config = dict(
    activation='swiglu',
    norm='rmsnorm',
    schedule='wsd',
    decay_shape='linear',
)
Each number is 128 + 32 x the weight over its row's rms, rounded and kept within 0 to 255. Layers, rows and columns count from 0. Numbers have three digits each. The size before them is the row's rms in percent of the matrix's.

# gate: layer 2 MLP gate, 320x128, rms 0.0623, rows 299-315, columns 0-127
# up: layer 2 MLP up, 320x128, rms 0.0619, rows 299-314, columns 0-127
# down: layer 2 MLP down (transposed), 320x128, rms 0.0604, rows 299-314, columns 0-127
gate299 098:157145171121119210099098103189137160115134135110116101147147142211136124148138156071109166098080114170167105133056181080134110097178154141138136099127124064101117092152117126133117167092141137176115115040090127103106097123137149185137105131090133136113109147136124203126171101112122146100154085101124081074140105077147149187114131072123123177189125138100123142139106130117134053151098
up299 107:169036123142153133176138138125183103128111181142109156173108150109085133118203143161167130124145159051163208115201094134142093105105138128132163130083143069128168144177109166134094059144075112108168161133158136136115123107122152120157094095124186118129139091122114160190148147066165100143120171099154149139123117136115108148114108090138146116103200063095104091128125161094135140141137
down299 109:144088110155114128082162144154157128108132144146118145183084165160146114142203111114128149094129172102163175109150153108163110069160102121104130058098176025101114130138103155118095126121102103142141170083126127128067065131133158166165097135071183136128151107125119218153179116109148102121183184142154118082129068113111142132083146105107129153166190096083117096152132118098105134146147
gate300 101:131128131150112092159191138092122137149112174149104144152067086122093100128157147128163156081113126113048103110103146129116153123150162134140123121158123147083092095145104123112088136140081085158139097133107129123175068133094045158181085120148132163193164028120123108126171128181108164162156120130058160175152090090139133148134116106110126167108138090108079100161121138092054193121107
up300 090:129128145127146090130168189126089140078137182114128097118159124090105075144141149151157124078091129050118114136134143082130152114141178130117144123139174163160167135107118125112092132104179126148097137179122121071092091221081093230142072156176162142144154061079155111152133173099097119146129124128118110159109091120165151201105084088100115142116113134116108138146084123166084100083110
down300 093:145113107110161127138113128147121147111133148144185086126212158129104081161114123154102098132107126074173179136144102110153141122129179133110097125133154158170142158110138125131124114108185170123148154126150063085095110193091181197157078158155124159109145165037159135168108157057144122149142128119160097129102134131132162164097104123138058123126110150156184140121102162197124027102119
gate301 103:146152133158127113134072102133192144137069110117124131155106174191175164165104103141135115097108079136132066139105144139139133127128115109141124141182153176147156171171115111129139168166128099120135068094105094179142060073083161168125111036086155160205136142084160100117183155126119129123150055098128139197118178164103118109170137150124154124126145079103149174166111092122131154133164
up301 094:115094162112092122162116219123100110161170082105116106139141062114111086046143146137099214087163162146093171123171087122094170147112141107181140127084104110086072097149147162166150101105125137113122072091128137116168166166090139090125124148128093068083126126139076094158091108137107127165144143128123063075203074089134172129167119131130113129081138112119115138103106152141122142135097
down301 106:121116164166127072153057152154193127150118130149138151176098139138163127098121091153129179031162092132152029167125095134142149167114128123198160122101134168143170122209138106166140140137143149095115060071127119148162134115088193120111097073081172133140105146108138110155138133154102146122160121150163121120175132157101159119197117108150127125116155092095084131136105094163121181136116
gate302 120:083094160146154127172107126125129182139089117126167111140058149121126138200090118109146177081141141121121105132146096059146175083133104135141108176122131078143171156138073175164095142153115147070128122121169139146163136154170142154150072089131119130116138111183144098156098154178122095140168140051141174168169140135217200098120075136093115194136110114105120096072138109149137151122116
up302 108:146097073087128143137153130163120074086108196135184170136142126159130115141185134071105086066094097072136142132129149142115110132137215142157154138085115166107154085110104141116094088131168149164122128113123101156115123079097151104141190124076048156140189152119171155147135165143159101158150109126139165079077155191136178178078144156130121147142114168158100144113120099095106093084161
down302 109:150109137164130142091150101189071078181131180155063173147127150110107147129164126152099091166124161094085199100112150144152136119109089122099106119161086131135109100081169100151172077141113120150074087097112142121133122119110167096131113137074131117132133175147111114059118126062202161104119106186150069086153114106123057157108111110106105106135163057142145108115073121071142111153151
gate303 098:129149134130104152146115127144135179106119162118120183149134123069063133153108100101086077184177102128143142121158142130102110089067177172090092115125196156120193123140129108093074145165101138158108132192110074155096167114160120139152109136173193139092136147202184175081144176082119148145136153165135165151106159146112126160105117125186095079177108084117111117115095177076124125117103
up303 102:114210125116139147095173113137122124106131134118143173092137118126111157111090193097139108122180077101106164117105183136167153160090132182098207104088141140165128134064113123119102136114136177109136194148155103078110144128197151154101113158163125149100109148142170119107151115097098126150086162168137157121058080139151131183114161133138097069166139167190124116109154204113083088148177
down303 094:144046124148148135089142076099126077124116160101142082078118144177161107092141141152173158103084137123132106110121100167155119166174109089157127165120150132158057087173127135158173079130173128122089110089136208140168113143086139055110135130096111091192131118089127153144103130132092102104142112094113116124173117121080131076153153116076185186061134165092100168151151086151142158105150
gate304 095:184126109124135196116134130146198134161122078168083087201151096197100102076155082136131201120144099131046162099136079120083159159160148140112107174064111111116104129134163120079133136093106088162169105104086081127110143147114124144121140104139125112158140155134134137185115126157145145164185113187108133141165102063098120117099178140174123057128153121111130145152113152089134127137076
up304 097:070188104163121076175180149076126087159113116122119142131109142072166121138118134128091123060093190117080121124158149175146141080126121181125199125162182156103086111147118102196106135058098114114166142132114102135139143090151123155145113101083122139113088151145088105063090122170096112155137135106188177087156170089174157143158118136117136111178142084102116111127172153136137083086177
down304 102:075210115185128076142171176110115077150132096133148126114118122097157108149134156169133144066107182116055132112153124140184174096171145183088194138148144168141099140113078139180123139089093147136160095129110078117131147160150094155135135130102121134113156141141115129117129084182085132122136159129142175084190143111156126118110168138135062096161190094078094108107141116163164145095202
gate305 113:137181139174106146169121134131125131184096097103133077183129076178134147122150080111129124105047141149100093134120090100150158112148166106068107133156177189163127099166129136152120153093124119161142094104072077111135153113095207161163113124135183123123115182103145111152114142152144122106167129132169135136137209173143088062098118166171156178158135130110184184124159158148153176111089
up305 102:177160144141102154124156096107150131172123122126112149135116103155106116131162115144148123181068128105122093107126151162167137160162156137074137129164120197090174098176162131152176129071123097118172120128079089119113115137106187158153118127187167152156155154096133106148153126160190132107141153184134113132178149253129088057096120099185159121174130130136119148195135177101158163134096
down305 104:159185145150120112128162062119124145165106111183132161135123124175101104145123141167097091193134118104143140058137143112163151103159179135140149154176069189106143089092167154161145134121163140163161173139081129054067157165106140104133169150135132146161107171103115140175099112159146109131106131160139118130175149223103102123109157104204106124160158168150148113174152115130184171105077
gate306 101:135134100112124154102163063110113126108120121158125152121147219141183167209160037160153080135109106116149114108056120138122140095083158152103126160093125138171111133125119057113146176109112135126110173139145159121093127095158142138111187161130153133125136093139187173212098192086157143113126153152129142154104098140114128147108111107110121096157106132106212138123132071079110137072168
up306 102:118136111131124112114090141095134144123124102061162113124130125107088186088072118094085140168147144122128181109172113054123060147184120141100107143132113143157116110053167143132092128185118152093084170149173126064140154145107075091103180098158129090146166176169060107107113153189177119153104128101150175134119130100142091092135077117105113150120116182079092141097199148125095108155118
down306 110:083117156119118114169144114175117127130104144169082152150133112147167073110178178159178130059095125129164083192155135144128182135120092105177147108146107126058147139152082139124140080096116154171155074095066112162124108128152160144147027140104110147130124125115148125111170056079094157105164138173117048111177135146121155124131161118168148123134121081173136106135054104153125128119149
gate307 112:149069089184140113131095178133099159129179115102078097122147100104085091098148098133141097119148142181142100150127091125165179161175163131116168164149168085079161165138162159111162142203128138091140118109083088152120150123130078108144066121058144174186113152156115163146109103184081133135149090092124135101140110085148160140123078175147061162092184099158115107143105153167122087110094
up307 111:131083068168139134124107121101105161122212093147104100081136099067121090098136115180145075150121125143142146214128085128166157157133151151159204195153165110084156154108164115144151133187141141110163152141100119139105148134136094081142092154089175179149161156147110127131110134180092133102118098102141139129097079146152137191115073162139099142060179132166129113194120123176107115095134
down307 105:117147129149132093142152091097113089152197108081118134058132143142139131152114183123175115167148092086129154146064144149141111143096103138175112201116130180181152113105133079145173136086126137165117140137132149117131166118110118099039158147210176133109151119130107140108148209125119125075103112140154100113075118168109089151127117070157132111059095194137126159169162082094129123119182
gate308 101:159090184136094154149154134126119138196107107142104118178119113159099143133169113113115111138116176174145112119152111107160157127117177102093069100138187148108138076116124124118169165115101107133126064060106097115119132098051153113162166101087162087142114148108136127137134125169148166158191149109190132099174126124120107053136108174216109096104190133074132118111107152150158151122040
up308 115:133143126146169100095154109130127101095076076134154168099081122148107135147115149123094155116150119160139139113114056129115084135132144096131209132123078029181101119101114113119129107122060117113117138159076180207141106074132161093128122097128137125058110104142105128093116146131130157126108104032087131145164090097117153149101068101096121144104125151115134142170171110122078033121129
down308 120:124125138123132075128133123152102078128094075116144154135076109163105136133155116099117142086154152186158103135124051130104071160165165105107170126133140045175134069084099141114151133120058129115116122128076172208123113053107212095134126101124131098093146106159136115101129156139135154155119107068145140115169088104106162100074074100127118116079108125079154138138174138139076072106117
gate309 102:151095118174139074120123138148125055122161151127081084123136097108128128085114167124146058192144103156100164118137128161135160154105093101130156117113165163123067100133114108100159158175150160065103077149112146122156126122189117109103107126107177140118091117110095092115110135121068132148102087142124163170187136123169159056109071219186079137093139108124134098118181165154182128158095
up309 100:135209168118102108216096098131138127111151157144125089100101164148145099091076072100139159115121143157161114100101122099122129099134144103089102156159130110117133126162150123130154109130158092123180122087141106079143115156106113204130154136119117134113081204136104166152129076150170145118171132072186030052110130116069111078156128145107126162152158134146119169150081091125142105182082
down309 098:154096136116114102073098075140161088106147122088068122185156107099120082130104127116125084155120157075121139113120109116096144132116109102095159115155158156126096115142099096087165093183206107049104125124068086123171107101127109160157073105129191166092102138169079102130048117142117143165112071160114132164149152134147168057146103170200115167130147081132128093131173150132150099121122
gate310 094:130126093069138172082116111132158157099151142159081131200129116143099102136132123047124088201133102133113117165104116153187141122204180083097179156124129118107169087141124125094146075120158092117064139128106175181142110102142112146155140144091114158099068095068141183099147153124153159102096138133079134124174131152094135121123088144156162190085113159137135176158101141149186075141106
up310 096:147095109119157127087175075061124094094113136125135103076158124110163127187134161077191095114063092079181151121089144153100096138098093188101123136105104168124166117116152071114141151153132124121108144191120156100026140114116148146073159112139132101123174093166131134122092153112167095041101165177136147126101108137073145133111147104142167104150057099132141119121126088118090134158142
down310 098:151113174185123102148139122146115149151144070122123125065155091150147156109117133162106173039163155132137136088125186108066108133093116215133110127128095129188076191139142154146151199119087168133142104140163095114156125155075115098140172139145135114143151165154125104143134076146101117145152144065139117112088146085177142131147201149089151073159165106121085077141142094125098153069124
gate311 095:152130137123063106176141131142126141146142135151183120090134124172073125181108113149126120037179094089148133153129103148083108142195134175126092151113137141190103165160132090161122098099128106098154111082144127118168104072099114101129102073086159106185091119157157079087126104178148164179122099123114113106171149185094193156144098166156086101089108093133138151150081129126074088116078
up311 092:113093138146091126121138136094172104139079088141089068155121116128123166087135147113082177143056148181132133111118155092159097123083140083144167115146072108054164143132101116142141148144101143125151114181092115194135082124130171166141104097169071143084109157074176121126166195065111131131195134121138140107109129128141063085164202126115134111144135150090144125099187142137132199140155
down311 100:168078157136083099118094168084162088143069131139094071166116118148104151074124130133122171108109115118154130141088142136128131117121093125110164119078082079150147111151163107164106141138115088074104089075117115140149043108147183159131090075119113136088067189116178098106127175130090151146175122114079170118152143158178103072163194112158113086137145055125140112139144180163113130150096
gate312 102:076131088108163088128139091125089154041196143100102121076130144097116150126141078170137046177160136122173135153116142136176115126105172190099165121103135159187147150119164100081109137108159094086161171178149124136078111156128110085115107165166126121088180121138149135135068184132161102086072158145141140119062080132117107131104094124124167138097111119152159104174105129195104137139141
up312 103:196178114111140113139111123202088142117120150180238136112152132139160126110127124133158148127103127112129094143124184104153155117127153137157110127141108145172181191111089174121061095063177205126090117146122137078120089134177119161138118123138163105123086133128144158143116154039169117064106129220149132143092131105171132094139127131170130145143088150105130173170097142123123099125108
down312 100:057082139139118157113100130074175098162090085107055127151127132101107135160129118130056095110104128159147144114140077138090110138131133085090137123129159104089082039168144091150200170166115088135171152119120110180105137111102116078124136115109102145159150123146123117124149103223090169157130138061118151130201126141085113148110117142090083121128172114138113082093183116121139194151127
gate313 097:165159137105098151120136156191191106151090104180126080159111099151126115133151086084108165091101144110071132086113080066095149150164132182169115101086181054138129096158114188119135077096091114095177102122125095123174088142092119123152089124104154128109086072179100093167099095165108121077144090126122167137135132118144132123177154111107135117170197073108143142119130179158136096142082
up313 110:130064141108165129102114088123157142118119142114107146074155098140095142107119163048135102174156147165138136153139107197107106179094127037098105114161111125103169169073134139115105170179092127142125154087175193163105145099115147106089167084115152170124130124087135118077125188125147183148088123105075099109163066139069087109138085162145113145096127133106129103119178139078076136168138
down313 109:158083154101128129060114082110159127117110165151176118057155069103083160096127139080121148137142149098144115158123081164115131176117117066090104089131149109097131149124088156109115147168095106142085113112198222187129161096136148100133142087081174186158102140148094090111144149121116179122118099051094108109168094133067125103156069176142123160105163129125151114134134179138112115155105
gate314 098:126167154131155105102114191169140129133096148172144118109143140151078132142094204124137126121185105172101154056127140127123104130165102075145125140149161126117067172146126120053165140148135156142059036131104168180133133167138097123160123123132108145165088109097144138110170160130098132046150120159105140130148126162178190117182138116161113097097098121086117116062147155123067184158155
up314 098:171087101156099136184191157090132168174191135109154088164167149151125083098087200091082117074164142085088156143097145078144127166164151095141131125169150156135105123105129109137177164105153069159107089128108120119115143197110113138105091161156111130208102172133130111144108166154185128112118121152134058148077134041148149099154195123113106127113132149107111139094149094131138150119125
down314 105:135113067162088101147139199085120123174134145126119105079123104093075092117114101114097113079140133096127109146107144111178135167187180150171131149128167184126108149082086126156186165112188139145138142110107082122080162148085112115083063143143088133178107164095137109201076118138159121075139111153205068128058105077118136135125106132096119096104124145111130184095146095132105137115145
gate315 101:201089148151132110151112184180170124154135126100137145169128148159128119109103153098100192126154164138100132077174100121110119146146165072104152131153137157174100131127121168105135138179052083126126116112131101128192100118125091125167118073060167124164131146067157148134172141147160161123137112058067146151155142110159136086210123126155052110094176089075118142159127154142112098149085